Weights of a small GPT-style language model, trained from scratch on English Wikipedia.
Architecture: LayerNorm before each block, untied embeddings.
Training: a variant of SOAP for these matrices, 4609 steps.
Each number is 500 + 25 x the weight over the matrix's rms, rounded and kept within 0 to 999. Layers, rows and columns count from 0. Numbers have three digits each.

# layer 7 MLP down (transposed), 512x128, rms 0.574, rows 272-378, columns 64-127
484532511492537564512508458493504468477491495503498505452508478534527512524510543489511462499476506471528525493476482458476507465509540512504510510500495502508543506507488489448504516539502486
488484422527428491488486486512489527481514494505507581530473506523514480542473501511483519527470514514516472499475513452507473522476543455550520474483512524495480472450456502501493481486458505
491478473510482511512511508486507490498486510493513475519478528501490510513537541487503483527496510482516543520510500487524532483472521499498478495490504494544501471491530518529496531480521539
507505496470471478478478489507481494494512517496501508523518506431417487483505502488553519497497504503526491545523510520485539489517510487506504484526538470495527488519543491479506479450499551
499543498474487471497508527464514489516487537516550523490472525455530477482480474509539500464545497482496458475515498494556490493505470497512517536508478527542487541516522525522479492531455510
493516516449509489478474517488517510504480485491476487484549535518465474521544489489505504513449468509506509444545454485517474503495467534490479452506492474472501528545481452492500475515504486
501551487498409496490560512507547500470526512486490465508561523514501488487500492504503552497502497510539502500523511460525472513504476513483535487489461468527491518516469500545509444478506509
460502544494454460522534506493500529553487498497470489557482482501503467516547469504478566486492536514525526475472513528464523536572474470462507505535495535539500506533481476516520464535510505
498519479518493482473489503519504516524475483498519496502502511481524516530462475489545488535542508533504470499481462489505537503492543477469515512494541547459508462502493461508490487502499534
490497510510463495483500467499489465514519463516501479511542477510497450475507504502505506531510516528578480527528487491486462492467490541523515478459511469466505465522487510480547507518469491
493519507504488530519524503480489496525500481487506512473511491537509486508483504460493510460491528492476482519521506508544510456457511505486534492480465485507500489521499514490481471524447559
540499472480491558529474486503497477505535507460492500519524513491482491534480487514545525486546469490492488471473537492504501513532507478504522571481478502524480456536486560497492512479448498
498543470511485493509480525520506513529502530515504503517445477523487495554473492485495512496478504471488476492453488495484439476469520495508486512498511517527480498487519484451499486483490509
485478507499508491501510491488488513452479501462513523511491489480478490496502459504454489488506509506486527503535500528493468468495523524493457490517515538460552493480514483523499522521475464
489477492501439502476493514493497501443504501501481486518519450538502517472496483432514492533466495533476470484525505495478492464490480479502498489453488477488471507539428523505504457452503489
485516497494501490511494521516506453518498555528491548520511496487480531525562537517505514516490509491494507461503523538533502487505461512464466465519532478503481540454493547524491500545541448
486506501481515509539508518504495479505510488512507445501521529551534486522520493469514506503492522521448537442502495479465472505455485485473522483477499502493483501533453531508500519532488495
508539527518542467498488535516485472491498534528495487463479490517536509506502519488507507470509480450494470512513483530495498520541522455512490467487508478533453497460532496465498524540505474
508515482456482539499513483491499466481511488513506506497472499467462480524504491456562520470527485500527507449503496509489483456473479509510504490486483540501518520468503504500514508502504518
476511545488524495459472493507472492500486458456481468496515510428488478501497471491518481490484478496492479482484483526452542480480534496495484493500500493532477528533558486483489517518504543
508531495532484467457531496530497487512497478483541497486549471515466488522528540470526499501519549561526494530506486463484475513465568532498481464514490472480519481494471503463500499488485518
524486470480467524495465461484525479506526517495504504460461491494485505491484497508477540527530519500485485494522529497515515497527468486511515478508502509509527450556461491536482494521490489
470489523539493498517475525465512548498477428497493555482528509533539449525518493529538497509526495521531515538538522514531496470511506499534527482441569501486460500487498456539458493457495513
511477520560488494447500488542438520512509513539483502483489516543518520501447492458508542493505485481523493499495517492480596531487514477554543530515531491490505493534515510527506504519481521
497472523529473510502501512515504506540517469511518466526535481416481471517482488470500496533530468498493500512475500464534534498530500463496507470525481478525466463506485485499522501503524495
508500488466443488498474486550484515494514513505542540505500462498492487507497514489483501508479507502514493497472418517493474482490483526494485505466507502542509522545535527535511533494516535
499498474516507504480507472492517485474499512489514452483505513481461493496522490463520511546527558461523481505527487542506528536488496526517530500525473475514481491481507517524512494452533496
492507556494518481485497507486530539506518500514500523503524499524511503522527520518552477486468538486500506501526509503487533444511500501480467512489489481487491515515443513459503488473519481
528505475491518446549463506498518482497558504473439494511531525511477500528525503512519507482473467517473533492510527483494504498521454497517501516467475488498498512501485500535495510511493487
508500455493496495533501508532523466457533511489498512469495494514490488500494489477514494458513506466527501537512491520498500497471493470519493500500513513525503541462493505461529498516500531
492541551477530486533457487483495511518557529532473504543471489517484474546449490507430510486487512499550455534494490491545466463495506466498458490513537496465466512491457503430499519498533448
538515489529491494491442504525538490509504515479497529494493501523503548466494536493490491519482509488519503509493506508461538511499489527528506495479509475476514444517517475491518478526565501
515475477511486523455540522500524534524502510537473491518503504480478491541469481514529441485472520473530567517512507493491524463503518502490485503465497489502505496522492508478497470531542487
514521510487512490485520523484511538495499512514530509523533497504481517504518537510539479457503505523504514539548499504559472520551478518489538486455493504503494492467508523449492492466506514
500492523493495542486505507510464499500507495461498467457503514534473488489485496495498499498473549487468466536484492497549495504507498506502477483483510492516517480516492502493467526508510489
504490511481551529517536491536503511490557534499492485488518522533478503517529496499556481479488481433518478504501515493474471495516512495493469550546507458528476461547494516468483484491506502
447503511496504509496509512471536526463485533488488470515531498522498475489479499465511464494450455478473511515483506535472474492463500483511514467520502519461493530532462505486517489534461472
500453537513578457459506511565517530485526504496518485544554508510491502466497550470521488493477507483537492507512488520476512502508532511500509493506458496519437521509474506475486476505505500
498485507544518491443477484461483493457491534468531538509536503523472497472497506505501466494444490518482505516518495514489538496495526495505461489501517498543477499514490550489415535509480525
525508528494526502493509541519486479471493499520502497517534534485495530490531515481499456458438521507514513556495499475487513482510531495451449502478493526515528485520504493480482494528513522
497483515517493441501489517488516499476538512508456505499488529481474504483508528477490505505534495564524511534519501495460516493517495523511508518497444464503518504564489510467505488513540525
507474507471535471509506494478462502484528524509505481495476511478508510502503472471577493476493478503479547548447489512426460507488517512470507489484495450530513518500438520497555492481529445
471522474500520520516488531489503452518496503526486506499522483520515518513517502504491500479490467521503474544460542498478503507491485506461460513459486502541491501508478511524489539516497468
515497483487488491484478501506476490532518465483479482501470483463458547502552506515502472499540523539474486534552490538499507524503484485492510475507448506523511461490480450540458486481488482
501479503492480528513549495511447479499511501471484492467513507500510474496529516514529516481498468530465543494487523507557507528466547459504519537491493497488492497511523517486498504520484456
503515480481462483517498477506501465492494486497488558529495517496489465515485490519511524490514492520484524521511493484492521484476489510478517519502473508503439558504511512515464513481503515
493518492516486471522485484520478489534518543537513516477497494544507471528472457501532506494518481505511546487500514494549511506495502456493471500486553481498483560499471495486535472479503492
471503479462540492514474548506522474524487485513472492528520479499525512542520544471513508501523538532489476483489507511480521513524480527533497484523511449433483506486558528464446531480525511
485480488515441440531479553520493467475519502517540458471485497539476503527503501453500509509531483543471547485536499468478482466515494508541514480503493500505516480522480491473459481483481472
484503519487510545537530496503474477509472533492470466502526468496481547539531585468517483550518484499488529538514489510527515481526498476494479531507460508465503488505524504501475471562482519
488537490550515476539503496477467533533492497510485505472518513527481475505469497462496501500527530529472458500499481455506531463505502477464503480544508473490498499468498508474514485514535475
503470515475512506526503482485476485486507460487506527498489495482554534465484489521498500496490526455485531501533511527476505464446516484507524484536477500489504507434483511560529499530485542
475501494512492504503509470500516501510536522509446512497500503532497465553515461481493489490470499545502433536539491506473439481504495450475484505460476477516481527510458461489516526484516526
451488498501481500529489484468514513501492501450488486510470490485477481517491498492541448537513487505482530520498505489492482516531507490503480491512484540493546514531502490490504506502519502
509501478426494460506507507495485481485495472532483491490553516505499467558548559497468503525496485517494491486455546457497460511516520512487480454443499502464545485525501459484472451520484520
478505506505466511442521463506489512484492503496486489522525465483488480490516488499542561492515515479511517531456487473548454510520535490498491484522491477479503492482503488458468496534493527
534457498472450504505497509527514483517554507515508524519505469527520549540526516505462507492534499506520454511531528507526492515472481497550474499459483500540501497485538466481542527470493518
479553495465489504467459491477517489479454480530445540520522465529486486534486537512521483459507497530503501462505490493490501534475493516473522523459502540497450516555483516522498514508522465
445519496511511474535562473508507501493485493439509505471499513496518513481492489471506472489518540504505512510494445477425508486501481493482489466490502470479499466512480527522469484478520503
505488454531474528533529528483490501465531492469506506464483502497478517491471481463433509536503511519517505519538539505459474493479522482492497507499551513478514472444471503511513491510517511
542492520547520469513497499474515540533503504499501506503504507541518443518472455515508544507486517497463519522513510482505498491493499504480471537481538513486467502486444489472500506517504491
500538463481461522499502506446504495485495493475490516479497573479490543503547502495524512509474522550525507560514487458506470536472478508503455480521528483469498473501569495527470496545530503
471463529535527470530491505466488526481528538490423469518519512508459491455466472537531454529497493495500486504468496507474536506476465520480543530528485484487508560499420488496522475516521475
532517472518462487526473496469508513481489520517478494513523522529448478500469477512529536539477504531496512562490499496563463475516506505525489524491501492492532523504523518515460500525536458
503463498502490467495502489516467522522509524509508487480527465539544484477505513527545505542477535556470506488526486522542511489465485478537513477487503463481514510475559473509499516534499580
472487480491522483488491529459504477503509495486453501522553491504487512421501532504477515503548505527478527503493452497446475527523507473456507509514452527509522464518483512519494507514476525
513508468514547526502494539523490495557513503512501518526477528503470547485457548473501542486476491517473505501489521475508528507494532457513542533456505478458485508537477527464491506529480511
504478509511494483526459476494475501457491560486481490491508512539484454475457521485528492485500498488520514480514531447514489514500507519531533472474483506499522520509508538465520512457557420
474511552515499518475478496511496475498494526508513465488505532472510467499486502519506498482482529496488533486491502535505467498496509493505504521441480508502523487452493527502473518499471472
514498510507488464433503470494532512479466543439486494513519468501497473504497547501497485503488491492536521456530503449524485495486522563489497504531497502471477512500504547478552502529508514
473503467509461486530520500488531474497518515491464554472473512474497509509479461486447435486509450531478522487461505451455482451472515487516501496543535509532481501472504511482455475497519538
497513525525496496496477547473464490534501439573513473477526488471532478528507507499529457510451482477489484532527481482463494513476506465498500488534476479551473490523507556523499460485501511
499465561478499483500518514556477526504476499506504530523482502542491478479518521461516464449504515526498546500500544521454507505483516512490555547486527493506469544535509513514523452474528502
460513500466479526515503509492509502523489468482501465468526502467471482525501515497528521484504505472518491519466499525522523530499567523513495480542511506527506513447485515523504509502487484
531487504501476508497508466535508517491462505517493465507461556520459495499502487492486505511504480541498468551486488485485483513505498477547503485468530551485554479523478479498508494518510480
497490470507522487517510483522505505487475518521457477481503520497523504526528514487520503541508512499487504496532487491524480492523472559487543514501481520501481452467492478503466496493505460
491555467504529511460528435538473540502484504459503469500504529507504475489495493459545534491548486460508516464472501511493491511496509522518478503517491476473528493507483471438518497478486514
543517484535477449485487486517504502475481503495464491505464496490504492525560529497468488512516499519506489509511496523513523501546469533528511504471487504484490492490548479495489487508507488
524480491506481513548481520499473511494524540551516507489487506486492513581497498475523491504500511470497492512536474481532484464492466481471523556509525496542552493483514512504495516469478483
471498480538518454472491521513498471468448465499492517477510539454438470483527514471512572509530497514497522473519463517505532533477550511482516478517470459478514498518455517518499526533519493
514504528490480482480511470491538502524462486489527494512490487478508518436534489506558526490487448481478487486523493521500545465500471527495489448506476485525474476468524506546516517516523433
531505475499483475547470488478486488519534546449489508501504486479463528488480506497514517537470503486470512486475495474505485520515491461507484481534465523481484510530508500549516519494466511
517533500487489496518520499523519495508522485504497493531507466486507506488477488511466455492530463531550490517526533462537491504440471450501480516505470538531483470456499522496493540485531503
485505523499498481500501504527526492508489474481495474472509512507504483524475525481486472500525500555502501534530458478473533488511500502543513484452537482475525491510518491504544519528471478
498521533542496498493505487459471531552548498537493499487531482526498521484483509472448484518498494514499535536525468552495541486480494538532518515503493491488490488475504483475469491505479514
494494544538505464507494513501521494531530547518488532496509502490465527514582513514517501522489487500472533493523476485509506526514478453513508495528500481453476579512473528479545517481537493
478494414554484544509504511511503519476497491507503514529486512527525479518501516491510523490463514485487485513489485480510485485548466567477509462519522475510452490509480424482499479490497474
490474521476502469464483484445531526513480467528444487531507481528552506514529548499509490448494504538525471466474473479513506459490520497492521452484509500498489497501512550464502474500532543
502519514510506536542530482527526513475511514509514484495476543502499525515540464474479450487483475494470491492527497489449538497478514461491485516502493499513486504490526479521501528513520509
478496484517502510487514477525460470487484493512519557573509513478499538480548490459472517529500535499492471480451522534493451501492488532482508493484529518497442532528486465513511530530484468
522495528512517482525464486492508511505538491516467494478574518486478473474474471480515535510507505511531499530513497474469482448523468503493504508527491507552468488521456484513495512478475505
487526475521483504496497493527508494483496522523512528445513482515502484496510502522496470457533492540506522501549531554496515476476490492536479525507525467520483507506487517556518485461505526
539496474504493473519514514518489473524461517506484486503417518527498494483507504504472536517469457493524494527507528518446483492520504526513471530500540531535491469479480486512487491470496477
531481534488459461535501510509486502507503501489526522564485522542464464459505463514543537540518463532517507508495533502488476494508459538504518484477514507489489484498492515559503461498499461
476477512505505496490502532535542500475503530486522501539507508468537481500499439485460541514484487492496500466512488519518498461499510492441503515541479516497479541541486491500484541501441489
515564514524484486504497500497490503492514505547489530565532506518483516498522504490483484522494513515490547520491487516510495439533529485480549512541516493446484511506513498505497516492484505
504485554472523475500538513533482549489496490477471473516500532535496489486539470485513513532510458561486458513493550551500492466501516504523469514494510503473512497514480494520502511467492515
490526486483497507520519458510521468477512509497497510465517492494523500505561495495510541462473496501490478520509482493499499512507512520512493502473484514490483534493455495469490507505570483
540501511531473490525491502477532511523519517503490485454506464456464443505554491518490490519482501513445508539500452528448503453505488477495470497548499509510456478528506468511497503460452495
467514510516467525519505505490470505499491443491527499521476463509533474543505530481489538501510479479498529455518503535495517493529499550444484471491450487509495485524472534510519521505461485
484504442518497515542484483505529482537514527447474469536538471542506494507501500471497497530483507481527496487480519573510500467511499489465480514493482492498481484482480501487505512515467486
471503496501503503493477476514520459523486512488510486439492462487489501480516533482543497485524505501540488530494463469485511506505510502488495492500482499512480475435552542500462488459519500
528467474482550482548507524487474492486513476508507528483494459503507417499492525509504519481519503480452531473498497494489499483466482465515530473524522481466444514527475497516495525511501525
509501493456471481492527461507509512485492499541482548512482493519491509483505503550478511486537498536490505510501524538521542470541493512509490446464514517529530524511536516551519493469501457
522478539503478498505510486538489516449528523542543521507543481519495473469488498500475508480518463496501500487461478476523520475447469493500522514528523540496471475493468474460493488479500510
512509493504458471529471512472533467500520513506527542528494544508504515508521508500493516518489539510496553517524487479502491488520472480492474495519504504464508468501508456516493507545572522
498462431499564505519509492473497512503529497489525536460509503463513467532485486512454523477507480518490450474487522516475498516459471494495508474463531525533506500481452461517498492447489465
# layer 7 MLP up, 512x128, rms 0.551, rows 273-379, columns 64-127
467479477484507537541485559514485477534478512506476468492517465541517547491469520443492468541554537481498487483460524455469492500496520527512458500464493531496489479488495491512495463474482507
499496478525506475515491455505475475485514545500463542472506493530476518536487459497500530506493550470491532464495477462491508446504492505497475469569491480514502514474521519533493477536543497
499525490508534508518557516466501471498535504490522482481526511523494533525538445472471481496507514535461540461471453505517474550497514502453454515490505546495536484495468482534447502510512460
492526512520518478494482521561464488472487505466504492482483487459504495464504491509474507505510468494517510517487503463508536522488536507485532485479526501497523474478514459552461535471534525
459490566483523517487481479521500527497469523493511485509457488506487505473536503456515482514500492485477500497547475518472519478498481456498477492543477432524525501507490515522528499503527489
463515486484434480486464477498430494524534503479507503481435496448577489524475517469510447524517452511605436503464506453528538490510500471480541503496502521534535568510525540522473459536521497
476522482515517524524504500470527478481539519469489497463510531465528526449488496476512500493468522489507504519491503458484471494493501568520535454487487537477481488470538452528507478510511553
520524505499511499511521555519487523485484519464527539481500496511498520501521519490488540521489519498490465496506488520483533537442461477472473495470479516497491505483490515507503524500519521
490540497502512489465505470535466499489484437541519516530514491517533536487505501487481505477499499488481530455487502523519492549468500508529555486477498485471472495431517519507518544528519467
499531499484493494487462531540456500504528474487492478559483528490533497519474492510476474509494497505499533548534505525490488491511475507510484501485523550492536502516488487514481512521517501
486514449481499510551483508546505510448481447509481471539464542474487520529498470483512466451479509538521472518463475510469546526491489521519498469509495519523561441483518506483545511444513480
469475502481501510493518476523548546464500494498495553518486474535481494507531488506505523527483536516501449496519475506496492464489512488488525501536505503498492472493500472487533488563570447
487521540494479502543498549505485488500512496482492519487540450514526447491527470472515531514487495503509489498493467515492549502501513513503503545518556484479484475483492480518509496489483483
486516501488439467461516491497451507568532534474479519512467509431523481465521525479489495494493497457556481503456494442514521489511492513457483513453444488520510504496582533498475490530546549
480482531481495491562507491525463544493487486487454526534472486492520481496516513481497520495510493515514519502456484517505505528475476461447488496450561496499501525532497512491488473538524492
530489504489488480499462495494512504461515422471474504509485520538482490477463523474516497500521496565512498489508496525538506487481516481481488511531488488509494512505496545514474539507517483
493455491502468456495438484527521541489468507526523538492517515493501463538491466521499557517491485487483501493511479567491498472468514548489523490495539535498530492511461515494557458485517484
496492575544495530508495504464515485500497494455468544514509487508464560495475515493499466521506520489524520526495508517490509521505488468483502535502504526507474526500478472501498503489479500
519452424514551502498436487500489529477486515499511473478525525523519475493515431496470503550478504484534503509505488491498502493526535520492526531470493505500487518490507522491480501495500487
446543537457509541538461482506477537512522491484489511468528529459494495475491494498525515476536485511514472514500512522546511510520496505487505523520536546528508518484485523467500499465508521
503518513464495474488496529544463465493486505478483499523518489507497483533515485525498483526503484465532502479493489498505501528459533513524472521503498452459539520444518518509506489527482538
521443467484470501474478556455488519521496515478532492467521509519452513498524529534512511509493471500503533498507518477530494487470508495493501493530513486507516518492480521494554553540479493
529535486497531504562526501495506524451457501505515512456495485509512515449526537473536502496508452535486533461476471460531465520501494501482518518515514526517529471499543498520505490521522521
500548508510537493538503482504518501478516508508528494478491471542494482486502563476521488533504538501502486481533516491509474495518509487498488482490516504499505546478490524465523512506481503
469495471501478489462466524493512490499498523485473476520504537490500496495500510522504521516512536472514508470461528480487508466487496450497477459520481537537512543477487491514462515504467478
495515437473506498486505500520518528502520476506505521511485504477524504536487486471493525495496518524494490472477506517508511507455535496460483475494492462529525472475496465512500516550503488
475468475534484558507504508487520506488527512471475510499518487494549519473488520523481471518522525500504531509527530496511479478560476539512516460504514501507494507439528499482485477538466507
441475532470484498451506496477505500502504435479536514504534462480493557481475479459490486513469550506484542550524540493454551441478531517502523503526491489509480515505449504502528530528508507
480506517490481504507475493507481499528518500480505502513558478532505522490514466544484504505478511539479513467502477479538466499520483516536494516521483500454478458507530523541502491467539545
512490564480557507464519466484504487509528476463498508532514503466486488519528499511477478519472498531483472485518475468548529553493536492473495510511478480511489437472532494464558479477520514
529451478503517469502506441469492481459498501500480498463525485487487468463457547513487510484455490486555510541501520495512474478508469510521489505469522499529506502521468524531491545472547533
500505498512517527503484473514501447512456483504486506544528527513507529493492515478512529509533524469489510582487534532510513462526458435497472512529506507475499502520479516485524488509492488
529487441491539491508477523500509472488512526483479469473495504515525486522524515488450469547511482503518473483485482478511525481481563472506495496561516502537526484486469539524500529483467499
454530548478499474500519517473489474524493469506527539489493511499511501485538512467550514481478474489519494495493522518518513498503503512495501517523509516535464450504529497491507468525470505
552482524519547453496500508473472511506504517476509505520531473532525500474479513496463543514518500454486482529482494477497508482539513437502504462510531547525450481536501514494469488503475486
481438506483529481479493507540515513532455470501515476498482473499528496513484500450492518500505514527489510476486523467516517494531509491518496503508501474521449555471509496485511474487489516
478462532478474446498531543513524527532529551531521592523485487530513528491549500458493488487476536471504484519490512499493505491490503487516507503487528471513514518489512508480467495522515475
508549502517500450490491511496479530486469522448519535530530501497491480494477491506512527507490498531526489464531487541462513491518500485529485511517446476509458465527496487460477573519485522
531491516491493508489473506533471508503490494507497501490536468491481521581545489482514504520471511501461552494477494456495511500485482525498487490497455514505508443480497490519501508438445505
437488495517510502512492512487474539479524530504520489492504517523517498502487460512539495516517535532496523470517529504524491512455495528490478510482454503489492525504535521496520535490526490
502490481512500515481497509467538499546475508537499512494515497495476484496473501507447509501496512510491470483506485479518517479496485492522519538538491501485504493506541481506446489501478539
533498478486455473539515479541502508457507473513510519491495542486524442530462483486484513496487507500518478517522469501488507479549511470505532517494524478504537515471512479455454508487527492
500491549520502551526537503509520480494494486504505517531534556505553530445468502497489500533518518527541486505516486476531519514504531512490508490550526487481480491503491540513510492454495499
503451515475452516499507487505515496498510527512468519468519499460506505502478516496474543490495542493503514490535495473470537490537449560485479532514532541538513503504500526507464513508528522
481478492547503520501492487516530507478477495462481453491535459502537468487457499533512508480506499475495524520495441498511528482472482508513475502501490467470505486524556487465501497547515516
476517538532518507497503499456482477487493502522530535483488479477498542485477530503530473506474511507471522540494496482489494521488484514547471483531460481495497513437503487510506509542525461
532501487468450483505496507542472476552533485481492538474515475462513484503484486513532484548507493503510493512520534510462490492518472474527496507490533551484509561503536529457495495520508457
477461508520513472503502478529492515481450463502520523493492534511489545507506524475503526520495492454509506482504514527473510497456495520496469471496476510474565506533539458466501513502516444
525511485470498480463512503530492507511523509520525459471462500472508514515502510559459503513497521488524481463495482518481496452450486482489476485508520492494561499491455519479443501464572510
557496497500500535477464533492522496483511546506479487464537542512485532506497477483496535466467511481517513486565463490509480501551479452467511485496525504498499497471503525472501499502461490
491505557484544547474527523516514494528505482530469508536494505505498514458490488456488453515475504534515496508479502520477499547482445493483491485502509546477481511537517479558481540557528477
523499522486474479531424522488503508520488506492467491463472524500509457505494504516535524486495469476560457512526550468491539423490492512473509505504482487534507539477494516492476491496492499
510471533505485491535481547508506471470465486503495462444498507506514479511460474508507478500539485524538487496480511508495503490556492533512512517457491504492486474487488523499490543487497466
495512453483537517510505489532505480511526502485438536536465496499493489522475577543517533527491497491486489537469493468453452542517464478521505490479513531524488497483492507515499513474505520
489440518497491562511489491512514533521495550522521511482472506505469463515509520469527476494492501565484502458514503490519491472479482519516500486522516512525534517508502512534510520460522513
529538493484483527496481505508483497508500506484488516483496536508515517450506503487535518508481508480527504520544497499506465507494460492504464501548458510496525441516468506510527500496500496
507476504493514550449484521486487465497486460495435484519501465483505495506512506510500547454485551493502474522493465497510492520468453502471459477519544531508483540509502450542479540543522462
528511457486524490534479488531533520513471456515477463480493495463508533492473515490497523486524483458505506513490473476452547517513506539503483476504433517495511519489524506502489561548494468
517516507537545512466472487531483480554495549489476531492510451497525538520467517518450499458471475473442516503510520474482530483505527482485491524506508531535536482551503486505480497501500508
467522508499532544493475529416496481503518560464548484491532476488523500513502479477530498495507484518466507488469500492499509507488506500500527474546510489491527501474538531464516469517506514
521514455505526449462530488489522509534487503490485508502481512488494532482475459538490525461480504488510511525507489490453541514456493506527480493523499534523445550544507518513525485497509488
473481521467506471550485492536505522500486489538528533516512470482472484473490523504520477546527556509512487500533458521558502505508495504527549491500542466473526503546472500408499518517488498
475504473494468493471483499508490505533475482524483511548554495525508483498544466532517495500510456534469487468470508516499518491487482489510515484521535501507483504487534505461529497495504502
513506559542505478512485515490509505488534557519477475538515458497520523477529512496503505489505481480491484498465460446502518448478489496561471479535506546527500464487475464507483483468483442
484491470496500482498508468466486494501476465503496524504487462506463495494493470505520533478514546504499501474522500507517489490544498529491519523485524462502469502505490492486479539478502537
532513494483531510524451540574481469513566542472503472514514516495494549479473474512506504540473521468542486526532507494482529516491507490512461545508491456482487490524521512507503504460440504
484497471490472482468518476516450520472460475479534558473507513477533511502455585535524516495477503510493501499513524425522471498474448524535502503548509525507498506542445482495547543489512493
459518501516495503478475498506498512541516509488500484465489489516503503551520477510490470557495508488531506474557490497494487473498460508494523531485529501513494486477498534451545526499525504
522472530463490504479473493467546492500453541459493498504501533516488500482491548513434529541511513501511479499513485526503521491500516546501475481541518509458451476534495507512550465495505515
483514486497522513533479478495526463484457472496517548506492509503518537490483520477531485418487565532515427499519491451533507461536475470481472509502522507505517527527450522499510483479538503
522492572481456474429468511515476519480490501517497491522525508504502453489498482505515503451481487512504480519536525501488464481500496533496503504484538526475461478537514532469509534514515490
517498519453473447497479529481461477513497542472512516504512486556549435465470494504483513449492485484508519499493511510535545532467523474489495439495519502519528520487525456508496475529528524
486506519530511469493524489511482480499465474492551512521519487471491517490502519476495469504514494482503465483501530491511489489466472532483509540494503489522478497500463512540454494460489516
504557493480506553491496494479504468515516470498510510505472492499481497457547523510548520504451495474488467522484498493517524515499492529454547483507507495522473500459458463505544459532498480
480521457489497509510493469500480512492537481507530490503489495492539511517511525520483533499467512462520525482508518533471500481506474491538482495502468522537478499505490558458514478496535505
482544496475527500492495499490510489518498518519525522514525481472499480547484541500505513498547498449517492519505483485507500491516519503534481456490509478454504492471464485483535515533541491
470493493464523501512490538497492515536530486548502471473463475509524481508490475506503502504485494442510517487535487519505501473522496461513496477497499543455487487515486495500517503528473498
529493503494480532512493518449526517542503481437494490494483470486532493507522528486529489521486555512464492597498491519524539512488507459482494530522482512521519488496502509514535474461470501
461569534465512471497501538513473523526535514473508521466472495467525478483437518551473491452532494501502507487525509496517486475478527477539496487489536479503515541502512493499525523479471506
466504493494482514506486525480529549513541493497442499500491517538504500493506517500511498509494522521545479505478479504472522529476525498511519488507507522531466433483526491492453526473525508
516541473488552467533518496519445488490472472520472511502502461435512498494524527496466501524493479521505523477505534516460533487502508490477509517533463469507459538471510519448522497508526497
480468455510513423511475513510511533506466491479489527484490470503500542462534532516520527502527510493531509486490505502425536524525497564475534505510535450503533537505503486513507473490491482
483507520552510512446533482485492470524524512504466487474484520520511520474512527546502497538492494475509489459464503507509475490473489486456504503508482513533507524489474506538471498487536509
452544450530491498479465539514524488500516467525484506480523506498519515489504537473512458533547524499474492528524452501494507482492501526539470507526529505506494495476488493487518510471488511
478504527548504481478497510495542514487452537496507491538468515455468552536549476488450508513469519483485507518508420478494489496546507445511483487475532484494509542497495490468476505485526488
493490511504509439472535505501529538462554464505496557481528510530470486456508454507499502493485511491506478438490507515499523501435540504500435521461468502529495537479492544513541514492508488
450471531498518493535504465484517499540483443523467502519513474508527497525478494485478483484536540535493479537422484528488487505529495526505535536509545552462509505511502533447496491491509521
528505540512533449467497510527515506477488508485522499475464538509465468464508514506503518508480521526477539535520490497520487521531503459495554499491522514486479529474482503445497476494543499
496509481538497494452524455525485481506478412488508468502536521499513480476532514473512498493490504488493521508539465515512506505523481505513504511512554483497524510489508427523477517535522484
487481498564498539524444430458506508492494529493513473537483542495483507457472503514523482525474506486522498521466501520492492463534564499501475472481485543498507515514517517538501498476494482
516527458496483463488493485504462494510497456515508500539475503521502511480522440478511521485476509495480493502505493543491520537483500539510500453520474529467520546483518468497493535507532439
516485482504499499514488525511494514512514474518544532465483463484493514491484493476517503554480468524518490498532521488490549466484501484526518448515542479475458482511496482508484502500481506
519476452495506499518467508480500513481523504476532503529509465476527515479484523492474491476489476452499545513474513491503496474498503488477547480492532496497497477509490498556465551474515484
504486516521531532507481479470510461490501478499514501515485528516512491506449531461482513469483504482526515465503495497492505504475541517517511507491498482463538524490471494488477457523508506
515496538473506479540498494488476537461519503489494567547517506468486451516501510492492486525493484476506490490539506518546483465527520488477509528500487453471515476459492521473508512502512509
485539470470451504485516550459482540523496533463515514531508462476500520487475509504497479514535538517474521485476518512493542520512547523512426527490507506502504498495484465497522499495517496
485543495555538516480526478531507479480468515543503487490490533495472510500447515494480520538494521490511513521487480488515505483531513560530490460488487513475492515474486505506487499494520552
495475490521506466484478521525476532474464494487499481507517463466503530525506468514550492463476517543485470488487496508527511462518473481504490471488526484485538517490503482470508459518547509
503478497492507506513469541532505489503498516473490535502482505509467472500519552512514601498516489513486490449512510512487521497440534477482500465487533479560523484467488517516475476490499507
489529529485499524498533528504508504502508480490477468503509499463489513526527511470516515485523521483497509492494480464500475524527535518491496510535536510469452558443473536504481479496480468
476535465497464475532470527503492508491483516492500477476497547493492514510511528514505481481524484529514484478488485526501484492483497489496492493522517424529473473514488468522530494490472507
502505499540492539529490547526481496516532522490528495508465434522520464544488470471494478482496509461501439496473502533480506505468513520488525518526510495520545494507489529495472506469466492
496510491500480518487479520488503527482474487531502440504490502475475503515471518547488471513500489490505481521506507453519491477498502498572500507493504522525524469511488503511542509587536520
499520446512517475494457487471496510498484537507544518519516492482488517497485490500469509540528474454509524543489531522478474524514464488539539471488492506492456536488486507490468508558521493
497478530549477508512456448501546500529483461540487505498534527500530505486501524471504518471467525465476522537517484504496492488503500481518484450494493493476541471483487500503518492504499482
454508509470479457507498523463565499500535493520438527500490497484538475512511483488495503510522412504497484493460485522483549518557468504527497473498541500504502507500506449468522523520510487
520492505523474509515503500494489512433515494495465500508491486525534502521514511499493495534512495484517464477522469542471508489547475488486502501526513527513490514520484488505518533502478515